config.toml
num_hidden_layers = 21
hidden_size = 64
num_attention_heads = 2
num_key_value_heads = 2
head_dim = 32
intermediate_size = 320
vocab_size = 8192
hidden_act = "squared_relu"
norm = "rmsnorm"
norm_place = "pre"
norm_eps = 1e-06
positions = "rope"
rope_theta = 1020.0
rope_fraction = 0.5
qk_norm = true
attn_scale = 0.378
bias = "none"
tie_word_embeddings = "early"
parallel_block = false
extras = ["some layers without attention", "local attention windows", "paired heads", "shifted keys", "exclusive self-attention", "value embeddings", "hashed n-gram embeddings", "an embedding shortcut", "skips across layers", "capped logits"]
init = "normal"
init_std_qkv = 0.0975
init_std_o = 0.0
init_std_up = 0.0975
init_std_down = 0.0
optimizer = "muon_variant"
learning_rate = 0.00913
beta1 = 0.9
weight_decay = 0.039
lr_head = 0.0139
warmup_steps = 47
schedule = "wsd"
decay_fraction = 0.735
decay_shape = "cos"
final_lr_fraction = 0.0
batch_tokens = [8192, 16384, 32768, 65536]
max_seq_len = 768
doc_mask = true
train_tokens = 152300000
max_steps = 5598
dataset = "wikipedia_en"
Each number is 128 + 32 x the weight over its row's rms, rounded and kept within 0 to 255. Layers, rows and columns count from 0. Numbers have three digits each. The size before them is the row's rms in percent of the matrix's.

# down: layer 13 MLP down (transposed), 320x64, rms 0.0577, rows 24-123, columns 0-63
# up: layer 13 MLP up, 320x64, rms 0.296, rows 25-124, columns 0-63
down24 136:156116135136071094074092144175101110104138096109085166142081187099120071143136155076145132147148151151053106106095129156114121130163131066163143115128120143073054127121051121140139148133136114
up25 121:092084145145109123166120114134167196157154124143107230096121098157161121206116164152133160119146105144136119136102175145128128056121136030110096116145102124102126138113108114115166119129175107
down25 129:121130158161124172133145098116168154140117114073099090136072122096100120110111133058140077091105128165158151142080135175121127135181093111154125117063101066176198174103166127127139132073104114
up26 089:118074125106112116187193181063122102077112137112130127168179131159103136153116131166152125182082144162109111157164146164087123129145181177160086144123124120067120112168073097159108087108130111
down26 094:131156093113127163145083117122152157104082090170126186154132102110138175134093127118180073074154137151142184115153112158149079164176160174177094156137094136171113092120111145135127115122035144
up27 093:141133190114132136139128097107063085135145103156165153127145172151158154148137140122113174112147127133118109132109183044067124148183166125082106159088063163099117087130139103109207142101141099
down27 092:132121137060149125102111087129133111146096087136154144132150168095159123198135151121175136145094137174135137157034100138197145126184134132116104114067107147145068066154157175135111110100147142
up28 078:086064083056109089155070094099105109131143130122110117130118052115120131089165155055097146105127147167105100138113150107138128107101145071076092109117142146105147106136188144128117087145064142
down28 081:090123155113112132148171129142155125179170170126132122106173161090139100166164079173129119079183158136124170064159141061092111090118112159129059086131104118096117131077086127116089173116117089
up29 098:111086177110143144136099150153122174117194069112141173151129157136160147122147172152178140103130140105117144162142108116146070131149125097170102188108185093133149133090066123124136150062077195
down29 105:134114135187140144160107071088171154181074161071150124090117118140100108137097107142161094157141171148164123129099148103117138139156136146075114170073121110165183154189193154172120102156117088
up30 085:116133107146158160130139111116118097107117125088170129130125094085101129134048143091141105240157091125104188109128115135097169144153130183164122142134137129145156105152091099058156093083068133
down30 074:147121117213136138089164089108150099126175133120071154156156191126107089164129127156148125152117144170108092126158163145103109103150142101177078163081100166123136149103088089165157168183071150
up31 132:125137167128118184098148093097127129122139125105143101157108128124098047087173108113148053128198137176175137112096123134099195082113140109143121160122083093153163165167089086083152134149088121
down31 133:152136118167150178104166105106159088190106125090138116125110091122089111115113074087104081155151178161122136204139143163181123139123184085114163103071122197158090151145174144158127140140116128
up32 104:133144126110113105169078092060153135142135112130178132064178137086178102122164087150165094091200119140145127143143097125080102115149120129111111183114123143136117066210082177134148127101127132
down32 098:153081093165118094109098100127106146104145091160152139118195104114189108080161150146167120055126131051105115125179169088101114108158146120097120138132120172157098050125129140178115163118159114
up33 111:179130128095066124146107177101140199141113137158152126110069117157172080141128073119129140127130162084122099114102082069117142169160189093119089149148085183127144047136123123128122161113125152
down33 109:127077092110140120105069092099200208161143141139121149113075134130158112159141081190116130142095120113094095191148136131077151137125105174132097154159072123152157112089110117105104182083130129
up34 100:116114091135115104114077145128153104120098185095189159199105129162105121156123080118137140161069145067090179156163118163101116150106152081096069089106104046126109121112106102133111091119122124
down34 107:179154125173106109131152149126122118165073113156191148089106115054163154111131168129124114166129152152142116075129174124055113099137130144083100205103156174192137132163152142099113173136100131
up35 105:162129127128194110125188121069124091132143138166149129179123166103073142101163133099119155177167095141156109132154129098077165165141157141145126163150135161084196088140160095113108082104051112
down35 099:112103098107164153119197079083192130139102138106094101129057163121058116089113117117125100127165177131148112133128158137126166142106089122118086172070109090194141151130196145132156136143141161
up36 100:129137093136121114156136141126128123160093152172093142163124168117179095160135106115101133185132144087148091081150094255142122111130114106112068087154103112118093136075138159068138152161142152
down36 103:149209141099114123136178064119117096137163101121146114182138129071085108129160151105129135154119186177113149140143090137186085139163190123149149156126168135168122088207103116169137141096139121
up37 091:151130139119149130147141097122135126148107100119096131099091102160162071102153105130157112141162108143135182087100201105098129118042124150084124194135142087124175163152136174120100128197047122
down37 096:105178120100126120123117078192118209126079135126081125175173108111142125168131119154146122116132161103098126077111176125046147099125118165089112082127101118105134115115189151110073084097133082
up38 060:123054124102154175054118168111162148144141134171116089159122117091067064159137151107108141153106114107143137109101109071171169110143123105150180082166136126128101119110172122110101187164069131
down38 062:068114125145146177077146078125189112144172155152132183156182153124153132129127100103102116139128147116103154111100099124125141114150161172119193185105121165141124123091154141157137230105144068
up39 115:111092108130123072136111139137125142124157110117120064165159210169069149128183174196113073137149157131139171162097133116099158106139093109127152103160125084139154127078123133146088169149147198
down39 110:172156170149128143133107132150114165043103095112138083195106099093114104132188099178120103112114100103141113086167158143138147130111150138083151130133115138079077196100177103101126194112154155
up40 097:131128102086148083110119159106143117196111175114110110158140162108123123117082175146089147099155083136166152178069114176152120150118132139051093172180150105070128119120082181164092143125147161
down40 090:161114145158138085103128136108135089087130164107098141117164167130188209113142097088081106187151133143083129141126146183094126138073180139142131101183100102148148122093095092171178173162119106
up41 118:180158159118072152136177148106129120141141131100123060132095116076152183127158104184102170111178134088123143121111183141154146132150080174140105150132112102135171103092055127100088164174129173
down41 134:118176175227129127111144128122106147126116152108148073138177075082181159149131106079104132099136120147061103137110119158151133199108114128106179152158126122121122094106133155136166195116110081
up42 085:165135111075203151067066085132149096163156149107106146163178100145116111118147179126124065098176133138125166138142060104116137090092103141144137099140122117206112093099173125112110103141129103
down42 082:097158150141120135114103056112094161106122164159205140143177093133080190112157082124115121143210148100126153124160118167101155170111116137100141158069112134133105051123137137159118125123118184
up43 082:123173129110157131171116146161196105090116144081126181135147123147078085134179105186130113130071149044158124127123115159083166120136134117126145132144131144126145132111051178138125058093087104
down43 095:109120111171147116131100119107167177154108166142102108127127110122168165134091143057140167078148051164153105142144134100092094122134124141076150135143144175145141142112209135137129206104174193
up44 107:089078106129112132113139149118116089063093106158155099133138165157169152145162074148157183096107138118109084154080159154132075158100152075050078138103152110113136170072136108150127163158094148
down44 111:092095130146146149095221125050113087133095126151145163077127132108171186155155134096146151091106140111110160155146184082142144159158142160134091137146158102111136160122054125107094132063124132
up45 090:183132110137094087126102086137106136138181085121111099142032135116126135153143124141095110178112095171087072136143166183175128127106118113148161137142175113100136100120091084199133154128119061
down45 086:164086105147150153080190138175117133105103130117142114123162109110165134164126138126146118163104138085158147147121154148142116179062081120138106096197122141195054140135050196148149135134150139
up46 054:162136128138118185101081123116132122174141144152198123119140146062192143130182091156126095106130121082145147117180136110102131137099086143128199179109074077093137084098131073128142152087139160
down46 058:136122107058157085079136064125103114083147116084115156115177124107154151161130112117157184145102184057136158091115134132104190110118168102097078108105122105144139103120117133108155183156195144
up47 101:064153088114103051122176138146119129173097126169189147102159164148128143102174134131210118167148156155134110115144153142205143125154132165118127145113160126108169109167125099080144112155095187
down47 096:172110197143160202081106151096155114083131128126102123155044137143182110157117112153076150128147126136153137145142142186088113135137104158118070113108127142145132137084059115111135195090163129
up48 114:092139129148145181096124092110127130102170137070181132186114187198146086189159090151029124122157143176140177138133090109094130134160134171143134141136089108109116102130148113128105138125167145
down48 134:181139163152102119139124118108125121163100167184149102109187043116134155122129134169146145174099104106096095076141127135101074109056180115146112193087103138104134074119133178145136148111093147
up49 087:121139139058157131153154105130127173104145145147169109124143074085094105149144089152151147155133162153149165095129172096148082118121133094090119115046137227119123199081103109142150117162120159
down49 091:150122133255087068139129143117127092142113136152139171151115120141185138142146142099123110071140136115120094154145094150149153175106140125186138154157104080115095076125163159112078152164144098
up50 074:077127080127095146147115131134150149145140117091181091096087170101194157140146109116116116136167125103067178113142169150141138108112060105086193152127132137129162110125116139132154091224076151
down50 074:139118173085149090113167135119095157093103093156078178084098057134137078119123120146094115039181113132171146110117196094157167169094129127125081115131119114135136162129143135123067098136161135
up51 123:120146090099161069115105108096143153155078152148105073096140131124171136154164177147127127151163128084098154089137072051090114148163203129100082188144115145102118086087146174110107123125114137
down51 118:093147117151183107121150169128100145087065108070124126087135151177149182139146120186153088153099096148102147120110128113049120145095096116123114169160093126129099118125076107049167126082143161
up52 081:123131074142164106139126185170169120117087126119173162177105092136137120147130133149095076110140139083120116080137081124116138150122177109112150178081151135198126178174087078116153116145082053
down52 080:136152097158191194158117112157164128176086114114120062164171065075153111121123124114122170145097154172126166165146119163148131186098166129137140110049132164129076126136120101149158134131161100
up53 039:140169092123151140057164071200171141175126139180067125154156145172140173182114129147137111162123137136114186150087121141138128192122121143149090099126127086157089067116105125155090113127133099
down53 039:074112191081118091104105115100145072100133123115161111127163112101085135155121130097149180209146109118121143119149123129111112145094087168185102093061095150188131156116133161109143158131090063
up54 094:106128123105110134102145144178101138134172116075137127161173127107106149163143158129121118199138123141138117104098151194072081066145148144126107096187096136125157162085122060155175164198110088
down54 093:189130100173119103130102193132153165107157120078087096115131171124153124100130112130114123094102130062130149144118070131139167148110008112147130163183129124161117096126132172137119101103071133
up55 104:154126114174069102133104104087119154089100182118182172096114134153161099156134094111091139123101137174087139089148176089099071179097171108075129094131135097181159112166168110149088133169133154
down55 123:191111133157156142133139087148148117189089117090124118061128151083148097093111146149155124082101183150093083045054140133098140105095135171110153138127174134132125080131162113142153119135169173
up56 096:158189151076070102144190169126117113113156138097088169096160185127132161142135114147094064201124101107145097174105082133112110095187139160118117115155163121170137133136163142178102151107152116
down56 085:172082107150141088170139147136129093093127139182118122153117148099142160085109115215154181101120063114119148135080115122121111097098055177117059153127156134047122143144124154099140161123130138
up57 130:110192090090125140067090186122096195087145071113133115215149133101117173124130114175081135104129139116123136152141096125154128168134107140107135130147162146177141111161088102105068120095098078
down57 120:080109123128098134208125097142104179161175138076143147141080172097127076084128099118094139146173167100096165124089063086133168095125128120095144144096100141119096157125150104106135087137187077
up58 085:095171096075096118093172106126192165147100119120135126110186126137115171156073119096081068093075133122110157101088123126137125064073096114081132145119148130161099119127088118194143098109085122
down58 083:168116120213119073151144134078110080101159182122157125081156121125100106162130139164085134099147122150155047114180151176103115150145166146142135114122144084140138149150191098130133203117152134
up59 124:121162129093125174156151107197093144091120094180119114119166085162115094139149179144147165100124177130098127098106114096086165098159113129143122144060120055088155146141071055117116125139121080
down59 111:141163119145140106144098131084106092114057131108168128166127127171144153113170080108108137114103125137126073158129076120145146131082099068121120094122091191130053109106189109164124039109143123
up60 089:100124119112123106168124137127117138171117113164216175105102105200113101128066114162153066167072091155144130117176101089092093153140188158141161136144096138171179116157112134140178140136123120
down60 089:104092187151159134087147127095191121103168124146085166167156136128099126129190158105055134076175142142157140113134141182127114102134097157116070179104134111095131146184137165124082178128166145
up61 093:111072069068136174163108110152067105100140100130139129176116174159144180125129132108146121116132122084153180114113150171132151085170125176100120168101144135167180150146076115164059121140146176
down61 096:144126054128142121101125126176128142100148152164117106175155129094158082202090160145144162118103152113156103136177148132171079177157107129126077122074119171183173152130182174117146085117118167
up62 108:127132186116122155111108129074120143098129128110128156165160124064170142156126100165073184165157143153163161143161123134076058107014108150147110161113124115139135076118121183137146122140126128
down62 116:171144139121105102133074132201123160135126118191138059118175122094144105090150142172175108095072124098099099146129137215112106089176131176140086117117143152183151122120134131121146114171090103
up63 093:116088105124175131092101133097098118175176136106174117121160134119134101168151152123134076155148154152119128118100085126158101093156130178128113198105133132228116144142150106131184125204058123
down63 100:078137102152116166103087087082151174157086065112109099136146077086104122111148154123141122123146159183157150162092116137142182160107141157136157156090111120108053074126178168122072102130169128
up64 070:124088185138070112081108124134089109105152118163093135128144033146074076151118135146093115153126182153149122185157094039136111070119139174130137124143124129092106132104107133149114113141181106
down64 065:160096132152153209097100157130126169145141153139106119119099222080144098147181117109079142137131135153145132163180132175169076123102128139055124149167151149140132151142089133131184174134170128
up65 079:152131077102177066138152091116141114162128115197159178124090107132200169132102166131138115177151097158078148194112129128119071169129082086158181153121128141103152078135132113132154124095147146
down65 066:105116126073126183102154169112113142082160162162107130095112179126115118151122102124093149022155161125113095091135164151155116155145201168119102153086112114150141139142149185146144189160084133
up66 120:077156167118133127120083118160117110136066158161153182072139152130153136129143063177091149085163104082125145115122155091076169136143181110036170134142125153139176109115137150124107104170104125
down66 114:113150119066150133111074062133114098087125120077129108139151137117146101134140083094157122111118195136123122137159121102150190174074132137157159089127078115179172100115211106143175154133176129
up67 083:157150072143119229128185055106157143100094112161150152162111147076107107128120129133115074134124175142206142128145090129111143109154107106120139122145169090106143092125139073116087111113075102
down67 064:173135144129183102129141085125113102127157165091123080115129089106130086174139120121070094158107202107125041149132140140154113089115142147112170104079142168177100159135193092160151080123152135
up68 120:097108088071104138105099151093175076088111088123143086125160103103112103155156135104074133134086101087154095072090062170130145138127138103114098122140138164131148108099160136205095086064125157
down68 106:121110095110132137085177133096145064118065135083162086085119171148074138076155160160137089138157168202123133131140135114113142136175152087075092139094132153181144177136133074131127118160097104
up69 098:137115100128095103149132092145141071107189099174146059125198120140149121110148114119117134114119141195106135094138161107133114072063168172147082130145120166065135136073107059147147151148125103
down69 099:100123053185058113176133140094108164083138099113134162075120165098161107144119095094134128176060068158111116113134100110157099103065147124135133125151071151144138136092103128100114108155072123
up70 088:145142139097105104091144068111123112108094150156153135114127136140222090116120119085139095154113130156105148107131091137100105111173180147130059083145104179158137071189130058162155144121176154
down70 090:145087138092055113109139066123096059121133126061048198112122148145117170137160121129128091073180153162116126096128113166105142110118157129113179162121144114159113128123092185144156156146139145
up71 095:141128036090182136122153135093100082093064140167142115125173106147124119159143161138165173159127129120088061108182137092147088153141120143144132135115107171091143098166136122165101061146073136
down71 103:172099139099109104101134131120175167157153132103131104189082174128137141131099112109132077145123045171174196148112126090129129142158181103078109153123150082168087173081104154122105154078141134
up72 086:152135076128174132144111123167183145107098075156114090121102147107151169101099178165099175079127116145162191145164133084151087116123123097091067117179127128143175117119122083150151080159063121
down72 095:091048140121109156128099172093110131108166163120139128119128158148036149158152117173142120149134086116094106129123124159139082162142102179098173159079144169040140130133107125147134171071150138
up73 107:103101124088092150129208063131096116084137118155152144131043172133151124101111115100155123102068149160123102159123139121086133117140063125129111163128112086147138148161102154113174161198065128
down73 107:080083133100117155140185079151152129160051172133053159136138119157189075155146120131126062116141102107110064136115122134104087122121142144121106079153084164133120147128172162134148163145151175
up74 116:119149164125121054157173109103124097123153115173137144093188128148106204108140146148123099159134088109123084141116093078111160156100126145106161170131124046103178096118173048102152117134121129
down74 124:137158101091145073127152119075135067125088096142136140104109086127116138112053129049222165134073148124142108149145140113167161144128157121137083122128109129161126114211174136128116155127148105
up75 030:108091158160115149159138133116068164115117122144112149146086163121195097124106117167115129148139114105088163086145161150153102121096079126037172134158114095060171134108157131182081176159087130
down75 029:131127066045135132153139084106116164099077185114104148121142095114137115161129125136120117147166166133103162071180198107130133134129128107086068171175152093156174181138147152111099087140096138
up76 115:063062127150080097094127128115121120170172122186128149112153114181109174151187122117157084124170119115097112085099143145108120070172142082128089185125104171141169135121084112151168116160119086
down76 119:138116158182087087127161078132144155177149091106113103176161100182073091085102149069124155096149131127100094169103142092153109105143102090175122138111115139100133100141164072135117054144103078
up77 111:122190183095101138086158111105064143087131109140130096180099184160111157145057159152103132108104132151159143097114134107113090154113121086121139083128105178112094110078162173068089155085111118
down77 112:104150135076127159112109165169123154133101081128161117170021151150075094161135123138106104086144135150084109097096095086148120184146152140134143144165108069094089131158148140132120050133113098
up78 104:123129147115107162155109148131099169158145170115129143095161156123136132144143122109177141128115057120130140140108208114165145120043193098135076135171160166158129137156080094095039161121149132
down78 120:099121099149175103140072126163072122095122110137134176143158093070130135138106124168164151132120124141098134102175138138089045147125091150116138153139138055173126081091142149161165066063158139
up79 096:189146167140132162081130164141176171221134183150129103161162141196133097163144085175114123100175085104116120127116058143108128120154115110138141157169180147088124155132108136138151129136109083
down79 095:136149105130086131159170132094103092141082138148138139100152138114134097061133166102177118123134110119138195112143165138166114128183154142191165104124134036129176067199133100133180151132131136
up80 046:147106099106129143097104121088185145165082166112120084149130120098101132119141128124124073151114095125145161065223170115082122113136179100073103217089092127145145086129122108112142097104153131
down80 048:118093076153032113119111162116106094072158106065136165096127118119143188122121159105086099161104091093103127135161134104068173117112122122115113135126137138142108054126188084098176102137128132
up81 107:130097135157098173132155208086070139164137090146138156080160158126088113169155132146090115130187145081146126166151165116117095129106116133091133107081165093178146056090110073131121170106110136
down81 105:125130106091079156147137099076173170139078133120173108150158150134135140168154153148112133179146166161164149214131183120118114119061166119091165103132092123129155128080156148135143117056095176
up82 101:117094122087154148136141198160135132114134148113182098094140098108109122088161138125141047120138108210132106088135106177150091127100173120119143134165158160086178122069093160121096121176066133
down82 096:166101126137059058129147120121150165140094078147106137183087140099157134128076112123205230150111112126168069169096140100133146130126127100142093114101098168128126144111115074137145135150113132
up83 098:102107155156081114118124109146146125127074121162158100175148161109165130098122185123133185124100088155067077124058100143101128090106171150111088108145108175091110120081112056107112154180095105
down83 107:142134090125146152126149150079117130103179150167078181115090173135134159153103050107168088158123133143172141130148153104124188163137097133126131132163134138190111074128113160206105107063106161
up84 105:143096147072181178045122110120149095161102120100169106155152150136079071136124168106079127128093164179124139099061140081147113130121102122126168163159110099126129109088119097100092088165093167
down84 102:078086155206165114093126099106149156156102101129177134126169174183142144181107123079113058174145127132105147070111142158128155098136142168174113080168129117097162089108119154107150158127167144
up85 126:128136093075100169134092146092174054087142170123147072152105091085184161130153149147137145144177122132087170144118094116109135106117082125093113067174088168132125140126060109086167111126135105
down85 127:119146104155131179127094073131130130140138163083092086133102179183193157099187120114140121082108161153132125123055126180120151123167128123139177090144100115130116152098049140062129105084127120
up86 065:153116177191147100145078106089147114119173155143162119143132114224123093074193155130115151147090138110140102095081154125118172084119124106140158127113149062164119154112144129183132069159131151
down86 067:100176114178177231092167116138154125143099121114049142134159117130143174114102146125128100136130111165152116148120109124159136131131123155149141080212155194111079137147093122114099137083087103
up87 108:157105102141109071111176143118143082160123150127110143123131165160152100135164121133134131121137120102205099086103152114120057080174094096105134180149084183098163114180080071154093156174124106
down87 097:181157095136141093161115095103121114142096113088121153147121148147153151118106084052160146124185145156149108087114111113162209154147122140174125058097082181119124129147160146090079077139096084
up88 101:091166149152146075122069092164111081140154078162119098132146131152138094145156133166133167186096132111094194108141072147120145130092171066074104132082151165177156093076138131163149128128132143
down88 106:109075108149176205106130099095174134150134138125070160161134089040075152047121128125152059138169097132121115134120127121137145157092102149162148153117113113078130148146100118123107184120151117
up89 110:146114160163089083141114113071140135126121085074178140121146141044182112141125166119129126130160103179158125108087126114114072146076146089153143065170118141170126069100092126100122161145136072
down89 109:155100129137172178133125173143155151152168086124072166152112165133166112108171094084151137094154147091131135153154136081147111123113070138083136118147231110162078133176094102175086109122115140
up90 084:122135150102149146183105164159154082152117087123088104137064133126091092157089161113069100150123101095154148083128131094111118082102046121160163153092108132172165115080057151148141163115158115
down90 077:180153159117172127120134153153116115092109150130088155160142130097165114124147168110121071085110080098097160148175147153113136085196212107126097157090124173173151196113110127189139148141157137
up91 103:081143114135152097080184126128110094149181116191106089138206165159142098140141107093126207093102107139153140122108126090130136093124091149143118131137107166155052171132141112131085110085066135
down91 106:101116172211108112117051081110079124113129138139169179079156188093130121164174104112126133118142132127071073135087139150131125141102151122152173102118168109146120101036139155129129107107140122
up92 081:090097080108136176124143131126169157185131167138093093127145182131098065163130136125128094116153084091160115159165206150075176110098090137145132043173139136134104117155173130099125122130096143
down92 074:092158123117135089151136126116109102151122158128107131078136148127151167072092171093109162092132125110133166128149077102107194135140139159191145164106162141072080085120175154155084108149178042
up93 125:119120103064179187049107148106168150078115185133103154138128111130162144126129105141112103103151142141173155106111125145107094083122072143106123134206163123105189180094104088131113140130070141
down93 124:128100112071052156126102147134120086123128128135117194206076096114099148135167149108147086158150102115146122178133136089145174128135162102141179126104141177120081132169101204158138099088149122
up94 102:142128124088097182139129091138139115100134069127130088142124138079108128146106082097098138157093122121132131126158092104101191127111122152114137164139089132185229159132122079024124173137110126
down94 086:187126080100160216137188087133148082174119121146101112122128138101127134127112101062127083114090172105114138137136135130149173157145182129149199106085077109160107098110154127081115131101163098
up95 108:155166141122157147157110136153126116160107090137142145140123104150098100083183087105140078186189090119156136068165140144089136179095211104085122124138135065110123155111120144118155099187076149
down95 091:121112084085119166116062096148116153147131143166137163148128127136077127138084113082198095156167098137117082097147184115113144089120152174112122096096128068159174137189132087155096092080136167
up96 089:135126190138128100083088124085104108073120146160144119198141167082162097158091122169143116093115167134115170071120127127147182132154134107093100111166185087135112217122127161113158172128139104
down96 092:079123129067149173165047133109085141101096078130166137158146150099109149170112082109114091147152180140131151094117104169113109167142071120169158141104123081088141115148146113121174186144143070
up97 100:115112144169086135103121168182220127118179139136120049106127184142144092140154117069140147177141148129118102108084089119116132089087102099194074151139158093130142096131114141129108140153121180
down97 095:158137121190195161083115103104098116161132169106130155164122086112098113115101137121096100110107155145101133164134167152165148143147139158108189063145104130144156167118155060142154069101160045
up98 059:148059141080137148168119157201157072145134092161153128104125130093147130124173146079143103121126156171190149125154087179185122130111176142103117149096120127182164084155131092085145136112075100
down98 062:156142120181096082184086092113161158119107094139120169176145088120117109184115075186121130131151136130092170084109110109151130138144131119163165121027147104081093114115113086090138165117175116
up99 083:103135163159153149129161122153110100148133117164132152127129144149141082113132224116094175137160160125108165188151177111096105146089119147075108189175108131201124109084079128148174078134146103
down99 081:117100179134156078074098082085109095087085149135157096113106123064085088172127126112085103138043113131111146106158157164110121089141119170156149127082097163130149123130113121165095128116156054
up100 018:106128140151088098104104119090150165096121116058156129161124088063119108115115130147135130142097163113134134089136062128119141123115198172138085123181146221088149129097079137058159126148121156
down100 012:097094139122127105114103054143166138125097205114123170088122123150171099123127069159096099117109147113080154164096121162146151118137094142130174098108084120180158127083085087121095182096109060
up101 118:135142067131125193126135107083116120113124140133098118150064079143183096129091112176127130165139115143131203095109101097105144125155153160115112045129096199138146098114065134145172132132134181
down101 102:125157135136139074143101109139137174120124129152142157123134143113091140115122117088140193057135175107092148215093141126063146107166107138124096124089168104083109124068139180075144162095112071
up102 091:120150101083146111168065167131143115104168101090133156103144121104137144171170124129121174144103138089133103109058172140127110157107217143128146139144168146179157159109185110107109094199076147
down102 090:121110137074085118132102181092136180074107155140122144153170131136122095152162109141116147147131136140123092152101133117121153105092135158156065064118066149116113104129089122094094125003096115
up103 145:111125107099091141157164113162109105179129085148240163102118138136124102139106140178110107148186139127092091143101079168134135121129171074165148111090139110145174094070151163138183085125131127
down103 144:134149084090128141104127193128198091130121094119156096144098149109097143172075177094111164155101108132162161167164139145152107085128086096093070085164122097094137130192092110122067107097137151
up104 121:120098126103138169110144114093095113129160138151156150102186095163078091146134099108117055108192127199148153116147103107141089134117151191121160094156105046113133088144115164099150103083140083
down104 130:106123159128147173159139210127189124118150111148114122125106111107127152144104149141112089127145167156152175145153167119157129081164104134144208133105118140050105093126089149100057099052129099
up105 102:117116039106129153145114083130145110169169103179120146138147066183088120132143196119110109100120123061102175109134120197128125154117156111127163145144104097182190101114109083122113154101119163
down105 099:066152190112151096142136138145062127085157187183203061104163156084134101105129159126131096130141115139127140113131113169120109161119141183115145104114136153076145160112120076127083135152157188
up106 094:179130104098110064179137106120120074175134134174122144158105113136129151148074144137102120159141126126185174109098090129182107143160108096115117145152118136107100170121124222055124146086106070
down106 102:160163129105104145084145157154158089138087180152156043164146095126144118106110116121144174085097084104094178122123109083098110098167139188153139158104053122154125118108151176100130146074110165
up107 095:129101158088078131128148114113129113074132116167122162137137172132129166107166141064070087036109141123085149153077166099152110098131106111122155148147126094139130124171069148101166151131138214
down107 090:136077189103147101133112115103127075087112154136136135181139164063123129120058144118124114116098064091141104059116077116146139110040166151125093145098142104068102106142137134108153152145163133
up108 103:128051182086130093101148126143092165100134167129139122100118017213132120114172109105140125154127166143149161160113108144141135112114111108144090146165108090144172168075130151136151080128106152
down108 106:151135106128130132116074128126126179137167152168134141071138174101097096181062127134125127147130131134157065060184102094102069149150147123114156152105127169066116113102159185123134112053145139
up109 061:168146077124193132130170109115113132149131150132118153127068088126143184107092147115086114119176137167073127144093139112168094142132169154134123124145084181114097127165104117124077125154019083
down109 064:132108164111157130115128118131145070158123171065060079130132171112123120125101136073130165130187107097143081109124118109084154152127120136184123159097076187113142136143129195146119212122082131
up110 123:063084129024139175132128157127154124094131145178109024124127089151116156152150111098113109105124146133138122097079095110112113103125137118107126125160150150104070129061114155122100094114139178
down110 134:146087089095117102126237105174163132138117086145176145132117135186138090154083186062090096143126136123110101147155111127107129103072147081133153161096136151152089122190114166152118136126140113
up111 094:138108157123120103099137140125123071175084085161146152085149118127190111104127173124180130147146151120192088117119122093137159125097144220082069079157129146159142118176113145110162190149111100
down111 090:092128138161115137150133141109126138086154170141064153152084118152080144147132078121071135122156115097123088077117168176099109108154092088167210108092175126071100175104098138144076155151125158
up112 053:097122142144142146103190201094109152071115105091135164137117070145128177142111158179137128167159133174120151096095134087229115133185112157141120103136105138144148168131131172094114106147114178
down112 044:115120110060108070125155103147052094116151069107144173121113101090160098087132156112147181168148126129153102126084156178085171131121194131159133175147116138112158123128112160180115115104192119
up113 092:100089108093075155191081151070103115136119089177089126131149145130067137139187136172108079117121091072074132083130161127181097177140084122126171135115094115172165157125147120109097125129106129
down113 088:150048109111052104140042107128124124135170142113115148083189112121132149108111114145141093159098117119101115131128088120185115158120163137086138137111138139128091145088187217152153155140093157
up114 108:151131106141156138128091101128193106152138118148130105202156147169089164182142186142081110042057068121116146104104114077139102151147111111162138125110136127129156081123129137086160133168148176
down114 093:074166158140130132117118158160139129091036132166132151097078198158159119184121124178168114174147130134096090120135177131071131106182108158143116171143167117117152132121073123113141190130126102
up115 087:129103143063115195109110115119124157168115070128147158099184151091121140111067087131130148080127132141106105098144194106170108162098086103099065154146112193139101115115130141078152103190116140
down115 074:109146138136167141158076100170124111105135111083113180108102119205118106113183168146128131199145115174090164132181081155130129118134197145107124072141121064160129096107122128151067162113148133
up116 103:180083088161141117108099111111087158136096124152094162172100090128164156109177204173073163055104116114124193143105141085197141147147149103121082135145123129126129173122105132136140105138094163
down116 093:121142100138131188083120133114118090124085175148180087158192132161098138179119083142119151102081172111112155176144180071095147165104123131118147144067160201074119124159140161103144116144117116
up117 125:119149140116093104110064146156104084135129072126176157144143144101054115131090165155061091137153131125059070141067100137078152102130159164105124122115165148123113101136149193169115124135104084
down117 110:141148122109133162055108216167174112173087095125163133159112131098165157121105127100084086105126093126122178146155143106132144100177180162129181140096091138091117110130070130154088107188138114
up118 083:151200149159065106121131076135125110090157093139122178147179165173120114131130185170084141175132168131102151173197153129139072108160166140135129129145181132058113126158119140116138157153126096
down118 073:133118116121164184186111101132189177147048144126178107086147097145068114081130143161098063159140089107084075103139087118139094066142109124117155134126155104120154113116125127100180105097142126
up119 106:116138089098088162155126139080122069149128146064145100116088146142098161113187150167126119126096156188148101121104127132114150131106165117174054115129107099187152090160109113118205136101071093
down119 105:094154127115130205127159173125127064100158114062095147096132049128164136137158175143134139149108089143176163102158152089099153105158147085148135110082126091068163143143122138111056117128125148
up120 107:102194146130102098090096114143089163077136128131138131143057145176080092163128127089078145094125127101065157127161154112109115161083193090078131119115130146147101132118160137093167171092135067
down120 105:191078095111165154156204128076109145130134038154148152109117179131147128114158152118111116135121146114168075115145122170142139158096104127135091065131118158085111089110185117205118129143136134
up121 086:053115088112164065154146170158097127139101128139112138136071135097157163117137149141091147094168151062119105141148124140092151159129105160121127021200093125165125136164125152113142138160139091
down121 072:130141129077115095133163112058157119089174126142156145118149113161185144108075154162184141147204092131154091106100126090086132107115138082181138154157133119087120105106187159103123119068178113
up122 098:106152109078132192135090127171166088123095094168167113147138147105118094142133185111115143177125097154084144115139151090230122112130166139120170120166178083109167118159098149150150112152090177
down122 097:147026147157133110148139128070163155220174155047151132120095117120132143107140139152080118078104152181097098122089156151115133111096110143148151124140105078136124140147107127177083109113121139
up123 095:095069162092136216175063139116160144179114126136157139135137121136152048157138118124170118179164142126143170098100104165147175071088163124150134101105108089134138109097107150094099119128174123
down123 093:183094109205155166138137082141150076118116150099094113131113143125127121137009142133088134148103112129074102067146118121138130106137108118096070115106129155150131135103148115177083135188173130
up124 099:146190151120163074097125125097164119156130161134135134088168168128100114170136046116147088103115101070108116132143150106136159112131113072132111122115157125148016167159091088153079146127104122